From a checkpoint of a small transformer trained on Wikipedia: 145M tokens.
Each number is 200 + 30 x the weight over the matrix's rms, rounded and kept within 0 to 999. Layers, rows and columns count from 0.

# gate: layer 3 MLP gate, 320x128, rms 0.188, rows 162-196, columns 0-63
# up: layer 3 MLP up, 320x128, rms 0.186, rows 162-196, columns 0-63
# down: layer 3 MLP down (transposed), 320x128, rms 0.176, rows 162-196, columns 0-63
gate162,238,165,210,219,193,203,236,227,186,214,225,171,218,241,223,214,222,247,179,196,214,194,214,168,255,190,243,194,224,211,184,170,129,218,216,226,156,237,167,226,199,215,220,197,146,187,251,176,182,204,130,228,146,160,219,181,233,238,233,155,145,196,171,195
up162,183,199,204,228,187,188,163,216,220,196,233,216,192,176,192,185,207,183,204,225,235,197,263,187,218,174,190,171,160,189,166,271,207,199,186,160,203,201,196,210,123,129,215,181,189,213,224,224,213,172,241,196,216,251,165,214,208,230,166,203,211,202,256,191
down162,168,211,203,244,203,200,203,152,174,190,250,177,175,160,254,165,173,224,212,214,153,235,195,227,228,193,203,194,190,202,194,196,221,229,288,216,235,182,188,199,172,186,203,219,161,185,149,226,203,225,160,196,194,192,168,158,239,178,166,196,214,194,202,181
gate163,230,189,178,178,193,200,230,204,198,165,230,204,190,181,174,230,175,202,189,197,169,231,248,214,205,109,228,184,185,221,167,182,215,175,237,188,197,224,177,231,204,181,206,202,174,175,216,187,200,217,206,220,223,188,196,184,189,190,211,150,157,169,151,241
up163,207,154,216,183,177,204,240,191,199,211,209,146,165,244,221,196,215,189,217,188,220,210,227,237,208,217,188,198,181,216,182,216,168,251,178,155,185,251,211,209,201,230,218,178,254,195,222,154,179,227,172,194,210,222,154,227,185,194,223,134,207,222,172,256
down163,210,195,225,174,219,208,200,180,244,133,182,211,175,199,205,199,216,241,191,233,185,206,210,188,126,253,174,150,239,182,197,221,196,227,199,189,210,204,165,212,227,193,157,148,212,189,212,214,158,191,165,187,221,221,258,183,252,193,210,218,173,161,238,225
gate164,194,135,119,180,129,198,161,196,202,169,193,172,243,250,185,214,237,192,139,240,210,188,165,161,205,233,182,185,235,169,194,182,268,198,190,189,215,190,211,223,205,255,187,211,214,223,240,184,235,214,205,176,218,169,170,216,234,110,205,213,131,180,166,213
up164,200,198,167,179,140,235,257,149,157,171,227,202,208,174,186,230,237,226,193,223,216,190,175,216,117,257,244,164,206,180,175,186,158,198,230,136,173,230,174,206,222,212,287,142,194,166,206,221,228,220,204,272,183,187,195,225,211,199,199,231,159,185,165,241
down164,220,194,224,216,229,126,206,142,245,212,193,161,185,246,211,183,165,186,205,219,198,195,217,198,215,157,175,231,231,241,232,241,210,200,174,261,259,207,227,209,166,158,197,230,204,265,260,174,180,193,236,208,188,204,200,123,243,175,256,237,172,184,163,162
gate165,181,181,153,185,238,196,258,173,192,228,178,192,259,209,197,231,179,204,163,205,204,171,191,180,206,223,179,213,203,225,182,234,230,218,173,225,204,137,221,170,253,287,175,168,183,177,196,225,198,223,191,159,206,193,185,158,195,163,235,190,163,221,183,197
up165,195,205,239,228,196,213,152,211,214,157,191,150,145,144,189,150,237,178,223,158,170,215,207,218,170,210,232,192,217,130,198,243,165,195,235,175,163,257,211,191,102,101,214,221,193,194,229,206,225,175,216,197,210,226,212,238,208,246,201,219,203,219,240,211
down165,222,175,198,155,213,192,208,155,207,209,217,258,208,175,168,275,152,188,201,216,218,168,184,210,190,180,160,217,191,245,276,145,246,248,141,214,212,129,234,156,258,272,177,185,174,215,149,219,200,175,218,206,185,192,173,179,192,197,178,160,187,212,200,205
gate166,190,177,185,162,175,168,143,238,235,192,171,222,263,159,196,198,230,201,221,137,202,215,244,267,201,225,171,163,209,180,200,211,233,186,200,214,215,230,228,184,177,213,151,231,216,180,204,220,213,210,198,215,239,152,183,236,208,216,171,169,185,166,237,163
up166,168,178,122,187,148,200,157,198,238,223,170,203,190,176,218,208,163,153,181,176,187,200,244,242,194,190,179,195,197,225,202,207,214,158,191,225,246,186,214,171,215,217,200,179,200,189,219,209,250,194,224,197,202,217,176,200,186,173,200,173,162,207,207,178
down166,213,174,223,197,208,212,267,192,225,166,216,187,227,237,198,225,197,205,208,227,203,194,222,195,188,184,206,173,143,208,164,214,168,172,167,200,211,223,178,190,230,205,205,223,193,181,230,200,157,189,186,180,219,213,120,218,186,204,197,162,216,208,171,231
gate167,227,201,208,232,189,200,233,220,146,245,228,209,167,216,185,162,214,201,190,212,206,191,193,209,224,198,207,178,244,141,225,119,208,155,220,223,154,214,271,234,196,140,246,180,213,192,143,189,224,230,177,185,205,215,195,208,181,165,178,218,181,185,190,236
up167,169,138,215,177,272,195,248,249,224,181,242,196,195,184,196,192,216,183,222,215,177,231,228,209,231,213,177,200,220,227,231,159,187,179,209,205,153,164,233,233,173,157,187,128,226,204,196,229,191,210,206,237,261,215,175,162,246,180,157,219,142,168,184,220
down167,264,186,205,208,228,210,193,268,183,218,200,239,209,211,194,207,176,214,250,124,200,249,172,193,212,177,202,230,233,158,251,162,207,247,158,192,216,215,209,266,187,158,182,214,229,164,214,232,169,235,156,219,227,248,155,198,197,226,136,158,163,200,176,215
gate168,197,177,179,175,197,202,208,193,180,174,220,178,196,207,275,204,197,178,233,216,174,158,166,181,193,202,148,230,242,219,208,208,201,162,209,192,168,170,179,208,235,150,170,244,220,181,237,207,246,239,196,170,222,226,203,233,189,140,158,250,175,218,186,173
up168,240,152,216,191,173,202,202,208,228,208,188,248,225,242,172,170,195,224,184,270,221,215,221,184,205,180,192,226,183,245,182,269,165,162,210,148,232,230,202,229,172,214,176,191,199,204,216,199,238,187,151,157,198,168,204,193,227,200,246,165,182,235,210,188
down168,179,191,160,192,175,250,180,236,151,205,213,139,213,207,247,224,209,171,180,169,180,221,171,261,229,204,262,182,156,187,228,155,243,176,168,211,186,206,156,205,194,229,188,225,235,189,160,213,148,178,211,208,268,229,231,148,209,193,192,241,171,207,180,194
gate169,200,178,254,222,204,252,177,240,267,160,201,181,170,222,164,182,179,115,192,226,237,148,171,159,199,218,231,178,214,218,221,163,254,177,164,210,195,190,187,139,216,176,150,213,150,183,200,207,204,237,192,240,189,209,234,233,201,237,234,174,159,206,165,212
up169,167,228,193,153,154,208,193,207,255,230,250,216,161,190,199,192,148,159,210,267,249,210,254,199,219,211,195,160,164,149,101,192,231,182,251,243,216,198,223,115,251,212,184,235,207,210,157,228,197,156,231,177,213,206,236,209,167,221,197,212,238,175,210,221
down169,223,219,170,227,175,143,235,197,121,217,199,180,236,199,225,203,211,189,182,149,157,246,246,204,197,197,194,212,247,153,157,235,168,184,175,224,176,190,217,209,196,172,240,233,210,254,179,120,203,129,221,203,171,188,160,184,194,179,169,163,212,156,332,201
gate170,179,195,216,205,203,229,263,167,180,213,233,213,236,207,176,214,184,203,171,214,141,212,213,139,204,211,232,198,170,186,160,255,227,218,237,149,275,169,206,187,166,199,235,195,245,238,171,167,162,196,157,220,213,180,201,168,181,192,193,223,167,170,202,216
up170,163,148,203,145,233,206,190,158,192,181,180,179,162,235,194,170,136,189,199,251,186,195,228,231,215,186,195,242,210,217,215,244,193,217,166,213,228,206,188,211,203,225,249,192,178,232,208,235,148,187,211,186,195,216,174,131,194,190,246,194,176,184,197,171
down170,270,230,179,173,162,148,164,226,213,249,249,198,183,227,225,195,257,244,179,184,212,191,188,217,209,232,199,209,212,184,217,174,186,257,187,211,209,207,190,263,201,194,229,205,135,205,247,221,201,207,231,252,177,181,224,249,210,203,183,203,239,226,204,195
gate171,181,191,203,245,219,138,162,150,231,233,208,201,229,221,142,178,150,194,217,171,174,228,267,191,217,181,146,209,217,184,182,179,140,206,185,209,225,171,224,172,199,226,231,166,182,199,256,173,220,137,184,156,196,237,167,225,192,166,184,191,211,204,267,253
up171,244,206,189,184,179,227,140,179,246,195,185,226,182,175,151,202,159,179,216,227,213,242,227,197,173,225,165,188,188,207,219,137,156,172,218,267,219,195,254,150,131,213,230,179,186,236,164,187,180,197,210,147,177,203,187,151,182,170,200,228,137,192,277,190
down171,117,162,203,235,155,148,212,227,173,169,199,196,185,177,246,224,210,222,197,158,182,144,219,193,185,172,275,233,155,167,191,256,272,192,223,184,209,230,140,176,221,189,181,236,221,222,155,218,214,241,156,158,226,225,203,192,161,213,237,185,258,199,203,215
gate172,191,189,171,207,191,193,187,170,252,144,257,149,158,232,211,175,215,185,172,205,144,225,188,179,212,132,197,206,202,229,183,217,197,220,209,185,221,167,180,253,189,160,256,231,208,199,233,156,193,219,187,184,237,230,202,248,178,174,182,180,157,188,161,202
up172,198,189,175,166,174,206,225,183,219,194,263,172,126,206,182,221,232,195,165,234,151,207,193,228,219,159,166,211,196,245,214,164,239,250,186,168,179,213,194,258,162,226,205,198,224,203,222,168,122,222,216,118,233,240,207,237,185,172,206,166,189,219,175,214
down172,214,168,223,185,110,218,195,176,154,163,196,248,193,227,234,180,213,247,231,150,248,169,201,224,195,243,231,176,210,202,171,249,196,228,155,240,201,167,242,245,263,178,136,162,215,206,214,192,180,179,191,240,198,206,176,236,183,186,199,202,192,177,205,187
gate173,165,186,161,192,190,234,198,217,232,210,235,228,181,150,197,258,197,188,184,218,236,216,200,154,200,232,220,221,174,214,212,142,209,266,187,212,200,187,240,197,193,215,230,258,151,197,200,170,175,182,192,200,188,227,244,262,196,180,162,150,245,182,218,215
up173,216,196,216,194,200,290,204,180,230,190,216,266,173,143,224,187,187,181,183,153,293,211,175,214,207,214,210,192,204,206,217,168,172,223,195,254,244,175,201,183,173,185,199,247,166,176,208,194,241,227,170,206,213,181,193,238,212,264,168,243,187,216,192,178
down173,191,249,202,176,167,220,201,197,194,205,217,189,190,203,204,213,204,202,149,298,196,193,206,228,207,180,219,203,220,213,204,186,187,195,249,209,192,196,151,148,225,229,200,230,166,206,151,198,214,220,258,215,230,229,273,198,181,203,156,212,191,186,205,214
gate174,163,148,174,236,209,164,225,213,191,216,176,166,224,171,181,223,232,187,205,149,204,227,224,152,252,173,120,170,200,228,224,207,225,141,174,237,189,156,229,230,186,204,144,215,202,178,203,210,181,186,156,164,204,219,191,190,157,188,190,191,191,225,167,200
up174,136,206,173,202,256,144,189,195,204,174,173,182,234,177,146,188,213,206,199,147,189,201,226,171,184,218,131,203,172,242,204,238,199,206,168,233,212,149,221,204,190,236,151,207,217,200,205,209,177,169,165,172,230,205,194,184,172,183,193,175,206,238,182,212
down174,228,231,169,201,148,248,207,241,169,211,212,150,216,196,222,206,225,199,161,219,162,203,148,217,217,215,199,192,224,203,255,207,173,236,205,175,176,204,176,194,205,213,187,180,176,227,194,179,138,221,213,223,231,175,162,192,190,187,210,227,186,203,184,166
gate175,199,230,198,253,183,237,134,173,168,213,168,225,246,165,185,231,172,152,212,203,174,176,178,193,178,183,216,158,229,167,153,177,279,163,219,217,209,159,228,210,249,240,221,175,122,221,161,203,205,205,214,204,227,228,214,181,182,173,253,244,203,181,203,195
up175,141,214,222,246,175,235,248,157,225,241,191,172,176,182,147,233,233,162,200,277,170,203,214,249,212,223,182,195,164,220,182,249,247,186,181,254,235,217,168,219,214,220,165,197,252,188,222,192,202,187,175,179,273,169,141,146,155,128,207,205,147,171,204,207
down175,195,218,186,159,210,182,168,214,164,185,225,201,154,165,214,159,231,240,192,211,160,229,179,210,231,233,144,247,207,191,228,184,178,228,176,137,190,174,177,157,159,180,181,185,202,220,201,235,217,210,237,213,153,239,243,259,201,263,201,220,236,183,233,277
gate176,212,236,195,200,182,238,176,218,180,197,187,158,192,199,203,182,203,207,193,158,167,151,189,234,162,231,185,197,232,196,198,211,178,138,210,214,189,175,208,168,250,194,204,200,241,194,171,224,193,233,176,216,197,195,188,211,190,182,173,235,208,200,211,155
up176,188,182,193,149,183,219,199,221,221,161,221,236,197,173,183,175,251,205,200,199,214,161,206,194,187,189,204,212,187,188,246,249,215,189,157,213,236,212,253,171,193,197,145,214,174,199,248,208,224,238,194,195,197,220,167,146,186,200,184,180,182,230,194,170
down176,172,179,186,203,186,201,210,157,235,196,203,255,247,157,172,162,254,180,185,257,217,169,205,210,201,198,159,204,195,229,134,223,230,186,176,198,176,230,218,187,207,178,205,218,247,184,211,212,247,166,171,208,202,221,204,201,168,254,228,204,164,226,172,221
gate177,229,200,153,170,162,150,211,164,187,180,158,199,240,197,202,246,156,143,183,187,198,191,177,199,213,181,223,213,202,249,197,152,203,211,199,202,258,202,206,209,212,200,200,190,187,212,207,203,245,215,241,187,169,172,184,194,188,168,201,176,156,233,191,236
up177,193,231,193,181,220,210,206,173,204,235,212,253,222,203,215,170,232,265,217,151,133,195,187,258,187,197,205,204,175,213,223,116,144,203,201,182,198,173,155,225,202,202,161,211,268,179,189,232,202,219,195,206,223,237,204,174,263,230,180,219,267,209,203,222
down177,204,186,211,156,220,238,173,215,162,169,181,161,233,191,203,173,192,202,204,231,173,220,199,184,196,196,177,245,248,186,172,234,230,197,178,192,180,218,200,107,131,195,132,214,125,148,146,237,192,141,185,192,233,132,195,185,110,204,182,230,158,220,190,169
gate178,256,259,244,193,166,220,202,216,175,215,200,214,176,191,203,185,202,206,240,163,188,153,206,228,128,254,240,237,187,207,188,229,184,190,206,175,195,162,199,242,195,177,186,170,189,200,217,198,241,206,208,204,172,173,210,184,221,238,218,171,203,179,216,278
up178,173,181,205,218,244,211,189,202,214,156,184,213,237,245,141,221,204,184,208,200,215,208,170,193,244,210,151,259,196,203,186,170,205,145,183,258,236,141,237,188,244,219,190,220,192,209,187,166,198,227,180,180,197,167,184,173,222,168,227,221,219,193,238,180
down178,186,169,217,180,209,211,201,190,184,199,195,242,217,271,148,237,185,198,167,147,174,191,172,204,283,166,199,162,212,204,220,191,227,248,209,229,159,152,204,203,159,197,208,215,174,229,242,219,181,195,195,192,154,167,232,213,200,206,190,216,210,220,253,173
gate179,193,157,240,184,204,253,258,192,194,268,217,223,172,153,190,201,204,281,197,207,167,142,206,227,235,214,224,232,183,179,206,198,182,146,150,226,200,181,214,224,228,221,201,222,217,178,220,181,167,189,190,204,182,210,188,184,232,178,212,231,230,270,180,195
up179,213,141,213,191,213,202,215,222,235,262,181,225,170,220,203,199,233,184,205,205,192,159,232,204,239,187,234,171,173,195,227,197,201,185,139,244,154,236,187,236,224,167,212,195,202,165,197,153,185,208,202,184,248,202,199,209,236,216,189,233,205,260,160,225
down179,203,205,221,191,198,242,221,225,207,218,205,149,153,203,194,165,203,220,168,190,213,142,233,180,215,192,233,215,181,200,207,197,189,193,196,185,232,227,251,173,194,256,172,206,227,176,228,198,176,223,192,208,186,182,204,185,155,196,215,266,245,207,215,223
gate180,196,166,156,192,205,200,178,151,167,218,174,212,207,218,210,142,224,213,172,154,228,206,212,243,168,164,198,176,186,191,218,218,236,224,173,183,250,208,162,213,136,203,164,188,199,223,200,177,183,170,228,156,230,232,186,222,173,198,154,238,195,221,175,165
up180,163,175,170,163,181,256,160,189,175,226,205,201,227,253,198,138,224,198,203,202,247,215,191,183,163,233,170,184,197,213,205,176,282,191,223,198,230,197,213,154,187,253,162,221,239,226,221,163,199,186,179,203,216,197,187,238,143,246,170,180,188,212,200,171
down180,181,187,203,163,202,244,209,171,214,219,218,179,245,189,241,200,192,194,188,251,175,170,178,148,208,201,205,205,175,220,170,145,218,233,205,198,169,208,247,194,280,262,191,150,201,209,202,157,147,198,190,187,188,159,152,247,232,220,206,186,217,186,242,224
gate181,177,237,203,208,174,214,217,262,180,220,189,143,164,201,190,202,247,289,191,224,166,172,124,143,198,288,204,249,306,271,179,215,182,170,129,168,193,200,198,238,154,221,214,207,240,231,176,283,125,247,115,52,211,223,239,209,229,228,212,227,166,254,251,221
up181,182,240,172,193,250,220,232,225,167,199,219,203,215,172,154,233,216,190,201,183,206,181,216,205,198,190,207,185,243,206,183,143,213,203,198,169,209,176,209,242,212,195,193,210,243,195,183,217,151,191,155,167,210,220,195,221,219,206,206,199,207,170,236,216
down181,189,169,186,221,224,184,206,150,197,144,207,251,229,206,186,241,200,187,217,183,214,192,256,240,176,128,193,152,169,177,208,155,184,253,225,249,227,200,226,199,233,221,203,176,176,148,252,155,211,174,236,244,163,191,169,176,182,235,209,185,238,152,191,185
gate182,175,219,164,177,161,265,192,253,216,195,194,214,163,184,252,254,163,267,220,233,179,223,193,161,184,195,222,167,171,236,182,177,243,209,269,191,221,207,196,200,233,180,279,175,206,246,194,183,162,181,208,252,203,287,237,176,145,239,209,161,193,229,225,193
up182,238,225,220,223,177,177,126,212,181,238,200,187,232,168,144,170,241,246,201,247,168,151,163,191,119,214,221,237,189,160,172,203,174,143,207,197,200,213,168,160,180,222,152,178,268,202,176,190,184,183,190,200,234,169,157,151,178,167,210,205,264,208,222,191
down182,212,224,190,210,206,194,254,148,216,233,259,152,243,231,208,224,167,204,178,157,166,224,168,180,177,261,217,229,185,259,210,248,189,190,222,198,147,239,241,165,207,183,207,223,236,241,167,240,192,212,203,232,216,157,205,232,240,220,194,200,233,206,218,181
gate183,213,149,186,210,173,175,197,232,178,192,159,173,218,232,187,169,239,161,224,193,205,220,191,229,265,227,195,172,190,202,188,219,150,215,181,181,198,234,218,214,191,219,240,205,178,169,198,181,209,193,183,169,229,195,167,240,166,207,195,221,252,220,191,183
up183,199,149,161,178,184,215,161,199,211,147,151,188,204,222,208,213,216,161,187,179,224,180,186,183,230,203,191,222,185,177,223,215,170,194,204,213,177,214,223,221,202,204,205,186,189,208,221,193,219,192,217,212,192,186,158,214,228,151,198,201,212,185,245,180
down183,193,209,222,200,219,180,212,180,188,180,131,162,185,224,246,244,168,178,196,176,230,207,245,205,214,205,227,195,159,168,176,162,203,245,185,207,200,200,208,225,200,132,204,190,172,231,220,163,144,203,243,160,204,207,180,171,213,226,192,197,227,166,230,194
gate184,198,213,192,190,198,207,195,159,194,200,193,200,217,218,223,189,178,235,236,216,190,181,228,226,191,203,155,246,186,198,206,189,190,217,222,215,234,214,221,159,177,162,213,214,192,214,211,207,201,160,220,226,175,187,158,201,210,213,174,155,210,163,189,149
up184,191,181,200,229,227,191,201,234,177,178,203,175,179,180,195,228,173,159,163,214,228,170,234,215,179,182,202,225,253,189,221,225,186,196,224,221,180,177,205,226,216,204,228,173,214,205,243,218,239,250,168,173,171,157,187,214,187,137,213,227,198,202,179,215
down184,161,217,208,195,201,170,214,165,175,187,190,208,182,197,204,148,232,216,222,175,135,224,223,221,209,204,231,172,148,215,246,159,189,196,205,175,225,202,235,196,236,210,172,230,199,230,229,250,211,199,177,206,217,221,202,213,218,238,197,192,224,222,214,227
gate185,214,189,195,199,173,219,208,270,186,193,219,248,233,181,182,178,206,196,192,198,215,219,194,143,249,197,194,164,184,202,193,158,245,201,178,194,181,165,174,280,224,191,217,198,189,168,225,136,178,226,266,187,200,247,251,210,172,204,223,172,166,239,202,217
up185,259,167,172,196,183,174,170,277,198,242,215,263,260,196,197,201,200,218,183,225,202,244,187,160,225,190,194,198,180,206,217,175,201,201,149,215,189,230,196,262,179,218,206,214,199,204,187,188,242,183,235,198,234,176,240,223,172,225,240,200,152,220,190,175
down185,158,191,178,187,151,218,217,197,202,180,226,264,214,221,212,182,229,224,259,137,220,206,230,208,170,195,245,161,143,152,191,182,179,225,224,226,215,205,225,198,208,205,191,238,185,141,241,189,217,218,197,186,168,198,200,219,205,181,250,198,205,147,158,205
gate186,208,189,180,154,240,220,214,172,223,191,205,211,206,194,191,253,190,259,183,211,211,159,155,177,170,153,213,255,207,224,215,195,223,237,199,199,231,193,213,205,232,206,155,184,219,265,227,183,200,248,153,257,217,217,212,224,239,173,243,258,201,217,176,235
up186,181,157,190,232,216,241,213,214,194,185,221,202,205,206,203,213,168,168,238,177,219,203,194,224,189,218,150,232,219,244,206,190,188,192,245,199,177,196,208,184,180,197,218,168,227,176,187,177,181,187,186,206,245,210,212,230,207,170,217,170,166,260,227,191
down186,158,206,244,209,218,245,185,228,197,222,218,209,201,227,198,158,212,202,192,142,175,199,187,222,197,208,212,194,185,189,170,224,186,176,162,228,153,219,167,226,180,131,168,203,219,211,297,206,218,156,170,207,174,199,165,193,153,187,179,212,221,155,201,169
gate187,126,150,161,201,232,222,239,154,186,200,177,262,210,269,142,191,182,136,158,197,228,187,175,175,190,191,215,190,191,208,189,278,175,208,200,184,161,192,237,217,213,206,182,188,210,138,243,173,180,232,171,178,222,154,206,235,218,238,226,120,194,151,204,241
up187,159,181,225,180,198,166,164,227,185,221,233,186,215,155,209,189,254,200,262,229,184,157,210,244,181,203,173,199,181,258,224,196,208,195,214,228,271,165,199,155,220,221,187,243,223,214,202,213,252,224,214,188,196,200,231,167,189,143,204,256,215,203,215,222
down187,247,214,231,211,190,249,200,235,220,215,222,166,182,175,207,194,189,224,212,172,228,236,154,142,216,206,207,202,164,200,114,183,264,207,201,207,248,198,210,188,200,197,160,189,225,167,216,206,224,193,161,215,140,184,167,177,174,195,198,215,219,193,157,241
gate188,212,193,175,162,224,192,207,206,224,197,223,178,244,235,166,198,154,234,159,172,212,177,218,182,173,195,141,209,185,229,205,216,221,218,198,207,215,164,169,179,215,195,193,223,260,183,223,188,248,192,198,217,205,205,195,231,209,181,176,261,209,181,229,187
up188,196,200,198,197,230,189,181,209,220,205,237,175,203,189,223,153,170,182,146,183,235,144,193,232,202,222,142,189,231,236,185,182,224,160,170,221,192,193,174,183,254,187,177,225,225,171,200,201,206,158,189,172,198,205,201,236,219,203,162,243,239,200,251,206
down188,184,190,224,205,190,232,156,160,119,167,219,217,219,259,178,233,198,270,220,237,172,263,165,236,186,189,166,199,180,202,177,224,176,227,202,208,205,198,221,179,182,244,254,150,178,199,210,195,197,235,220,196,192,167,188,162,239,239,211,130,173,201,212,183
gate189,182,204,193,182,236,225,156,161,187,207,210,206,188,232,202,178,206,188,225,230,210,188,204,224,210,157,221,231,201,199,210,226,199,184,172,177,220,158,220,208,202,234,157,216,218,148,202,182,176,160,214,170,215,182,171,176,229,241,209,169,208,239,187,184
up189,211,196,200,175,186,169,237,192,206,200,175,194,191,238,188,213,212,189,199,175,198,182,230,234,204,214,175,234,204,198,162,182,195,193,200,205,180,219,223,225,176,222,235,219,195,211,214,217,182,201,172,188,180,208,221,213,146,192,164,154,162,191,193,218
down189,239,148,135,184,184,223,196,223,202,154,216,216,212,154,191,182,193,208,248,219,224,208,196,151,151,251,195,191,192,219,186,147,201,231,183,231,119,192,180,184,208,183,192,146,205,175,175,216,178,234,215,244,244,195,188,242,184,179,190,210,202,236,195,238
gate190,173,234,202,162,201,191,174,177,184,209,188,161,181,250,237,156,187,207,167,207,232,227,177,229,175,184,208,213,196,181,160,192,212,229,225,205,207,182,249,182,214,174,205,223,180,191,227,229,154,174,239,164,158,211,171,199,176,232,143,219,201,198,214,225
up190,243,228,195,267,167,202,169,214,189,239,204,234,101,184,204,235,199,226,241,191,250,183,242,277,161,204,186,217,167,175,222,207,156,245,182,189,205,175,182,166,216,167,185,157,234,192,171,265,139,140,216,210,200,202,224,226,259,196,175,163,236,231,247,144
down190,207,176,161,245,244,186,220,225,171,214,249,241,169,242,165,166,183,203,183,149,236,199,196,227,188,226,241,162,204,222,152,249,205,231,211,181,162,226,220,254,171,237,180,154,147,254,237,269,239,217,235,162,197,182,194,172,182,214,187,169,229,295,186,130
gate191,149,207,177,177,202,250,214,182,226,226,145,196,232,242,226,184,211,242,166,210,241,260,189,185,201,186,200,171,179,229,240,179,180,167,221,178,146,189,224,189,213,198,202,177,170,227,205,231,234,243,222,188,190,208,205,144,239,189,211,198,138,163,203,174
up191,183,184,165,217,231,155,200,199,186,181,187,168,223,242,184,200,225,234,177,240,161,230,199,246,202,182,148,194,154,175,197,191,189,180,174,260,168,200,241,202,247,180,250,211,166,193,175,189,185,207,256,247,164,241,227,143,167,208,237,165,195,169,198,190
down191,168,261,226,117,232,200,198,177,201,218,240,246,161,187,157,192,143,178,249,154,224,150,241,177,181,220,181,177,238,190,191,203,209,161,195,142,196,194,211,223,182,165,172,218,211,172,220,247,174,204,151,180,194,226,230,257,251,230,183,165,214,249,147,192
gate192,180,182,185,215,155,175,170,228,199,216,179,224,233,254,200,200,184,208,213,195,180,197,199,214,223,176,240,153,205,184,128,187,197,152,204,259,211,219,194,169,248,201,221,239,201,185,141,207,184,124,232,195,205,200,257,256,214,223,214,219,200,163,211,226
up192,185,187,196,181,214,217,250,192,230,187,245,208,116,158,174,245,175,173,212,225,217,221,224,235,256,228,174,163,177,167,190,200,130,247,149,197,164,158,205,205,171,154,294,148,212,136,249,222,174,159,200,221,161,170,216,219,181,208,215,216,193,203,217,223
down192,185,166,201,249,185,234,162,185,214,146,226,176,176,213,199,207,193,220,192,201,176,203,198,260,266,164,242,206,183,161,194,156,176,220,167,215,185,212,235,205,226,192,215,166,224,208,201,234,205,221,197,177,136,207,245,221,174,172,223,218,172,178,181,229
gate193,258,199,250,206,184,194,177,170,190,180,179,217,189,206,199,191,170,203,234,194,181,197,251,181,191,145,260,184,214,208,149,212,201,240,212,176,195,228,149,204,165,175,188,191,151,218,177,203,176,184,254,244,184,207,210,221,200,263,210,164,259,168,227,169
up193,172,190,158,145,252,209,231,229,199,207,217,208,209,171,149,210,209,188,142,199,189,198,195,253,226,191,187,180,225,200,216,184,206,175,190,231,173,179,234,186,212,227,216,195,219,190,213,294,192,214,156,149,209,223,183,187,214,150,171,186,166,203,201,178
down193,225,223,216,171,217,219,209,168,190,217,214,203,193,224,156,199,140,247,176,168,156,226,189,173,210,189,196,196,221,134,220,183,252,169,235,233,193,203,251,196,250,188,189,185,219,230,229,253,224,231,196,187,249,229,210,219,281,211,153,226,176,186,181,169
gate194,143,166,159,202,203,181,210,231,194,191,189,157,184,224,193,202,183,193,215,158,207,193,171,143,240,249,164,181,206,271,193,216,158,177,234,176,158,225,154,192,218,210,174,262,238,182,192,195,186,177,155,233,222,193,200,256,176,197,161,226,186,172,175,258
up194,208,213,194,178,164,169,204,212,174,260,174,230,213,185,197,197,204,170,190,211,190,226,239,279,163,96,171,186,234,143,173,163,252,202,140,228,147,181,197,257,177,161,225,147,137,216,193,211,233,197,251,171,200,249,255,201,237,215,211,198,237,229,216,205
down194,170,133,220,164,186,142,173,195,188,207,216,248,234,189,189,190,186,217,248,185,191,203,161,197,188,226,230,244,245,185,205,222,212,215,226,214,216,178,134,217,231,198,215,223,187,155,190,193,240,149,205,214,193,196,147,190,162,200,242,243,175,225,230,254
gate195,182,167,237,126,212,167,223,243,119,192,145,165,212,209,264,172,159,175,210,295,178,240,203,226,156,179,216,118,201,224,216,305,163,116,185,160,210,173,236,135,154,204,166,202,156,137,218,221,178,154,199,185,266,300,199,154,181,164,183,180,175,240,190,159
up195,220,131,226,240,266,235,222,140,201,264,218,222,203,214,130,135,302,243,234,55,172,106,179,198,209,226,213,295,168,211,194,135,205,245,171,292,173,180,228,153,258,178,209,213,208,206,166,121,136,258,162,169,176,153,204,193,204,230,221,218,255,237,201,215
down195,190,233,198,199,190,141,204,240,181,171,223,204,214,178,218,206,197,175,183,317,193,259,217,195,191,201,190,127,202,234,231,236,202,164,219,132,221,208,186,188,174,223,138,191,184,203,241,215,203,168,192,237,251,238,141,184,177,149,216,216,172,168,221,139
gate196,197,216,232,238,192,192,253,231,183,213,200,198,198,250,199,160,206,223,214,202,218,187,195,201,205,198,222,179,239,188,207,207,190,221,238,211,231,183,183,204,205,203,215,252,196,189,223,190,249,197,194,213,179,195,195,239,183,192,203,267,186,204,234,193
up196,188,189,167,151,214,199,215,194,212,194,210,214,202,156,221,207,178,180,201,186,181,193,232,209,225,178,171,234,182,241,169,196,218,212,138,192,204,199,193,204,183,195,171,171,222,197,175,231,158,194,198,190,195,207,214,160,202,181,209,129,201,198,193,203
down196,204,193,217,183,226,206,193,185,178,205,176,205,218,196,185,189,180,207,228,221,222,219,181,163,176,239,191,193,215,156,166,178,250,239,209,227,219,198,175,199,239,186,181,203,218,182,226,180,238,207,150,197,204,206,166,196,201,177,176,177,152,228,168,222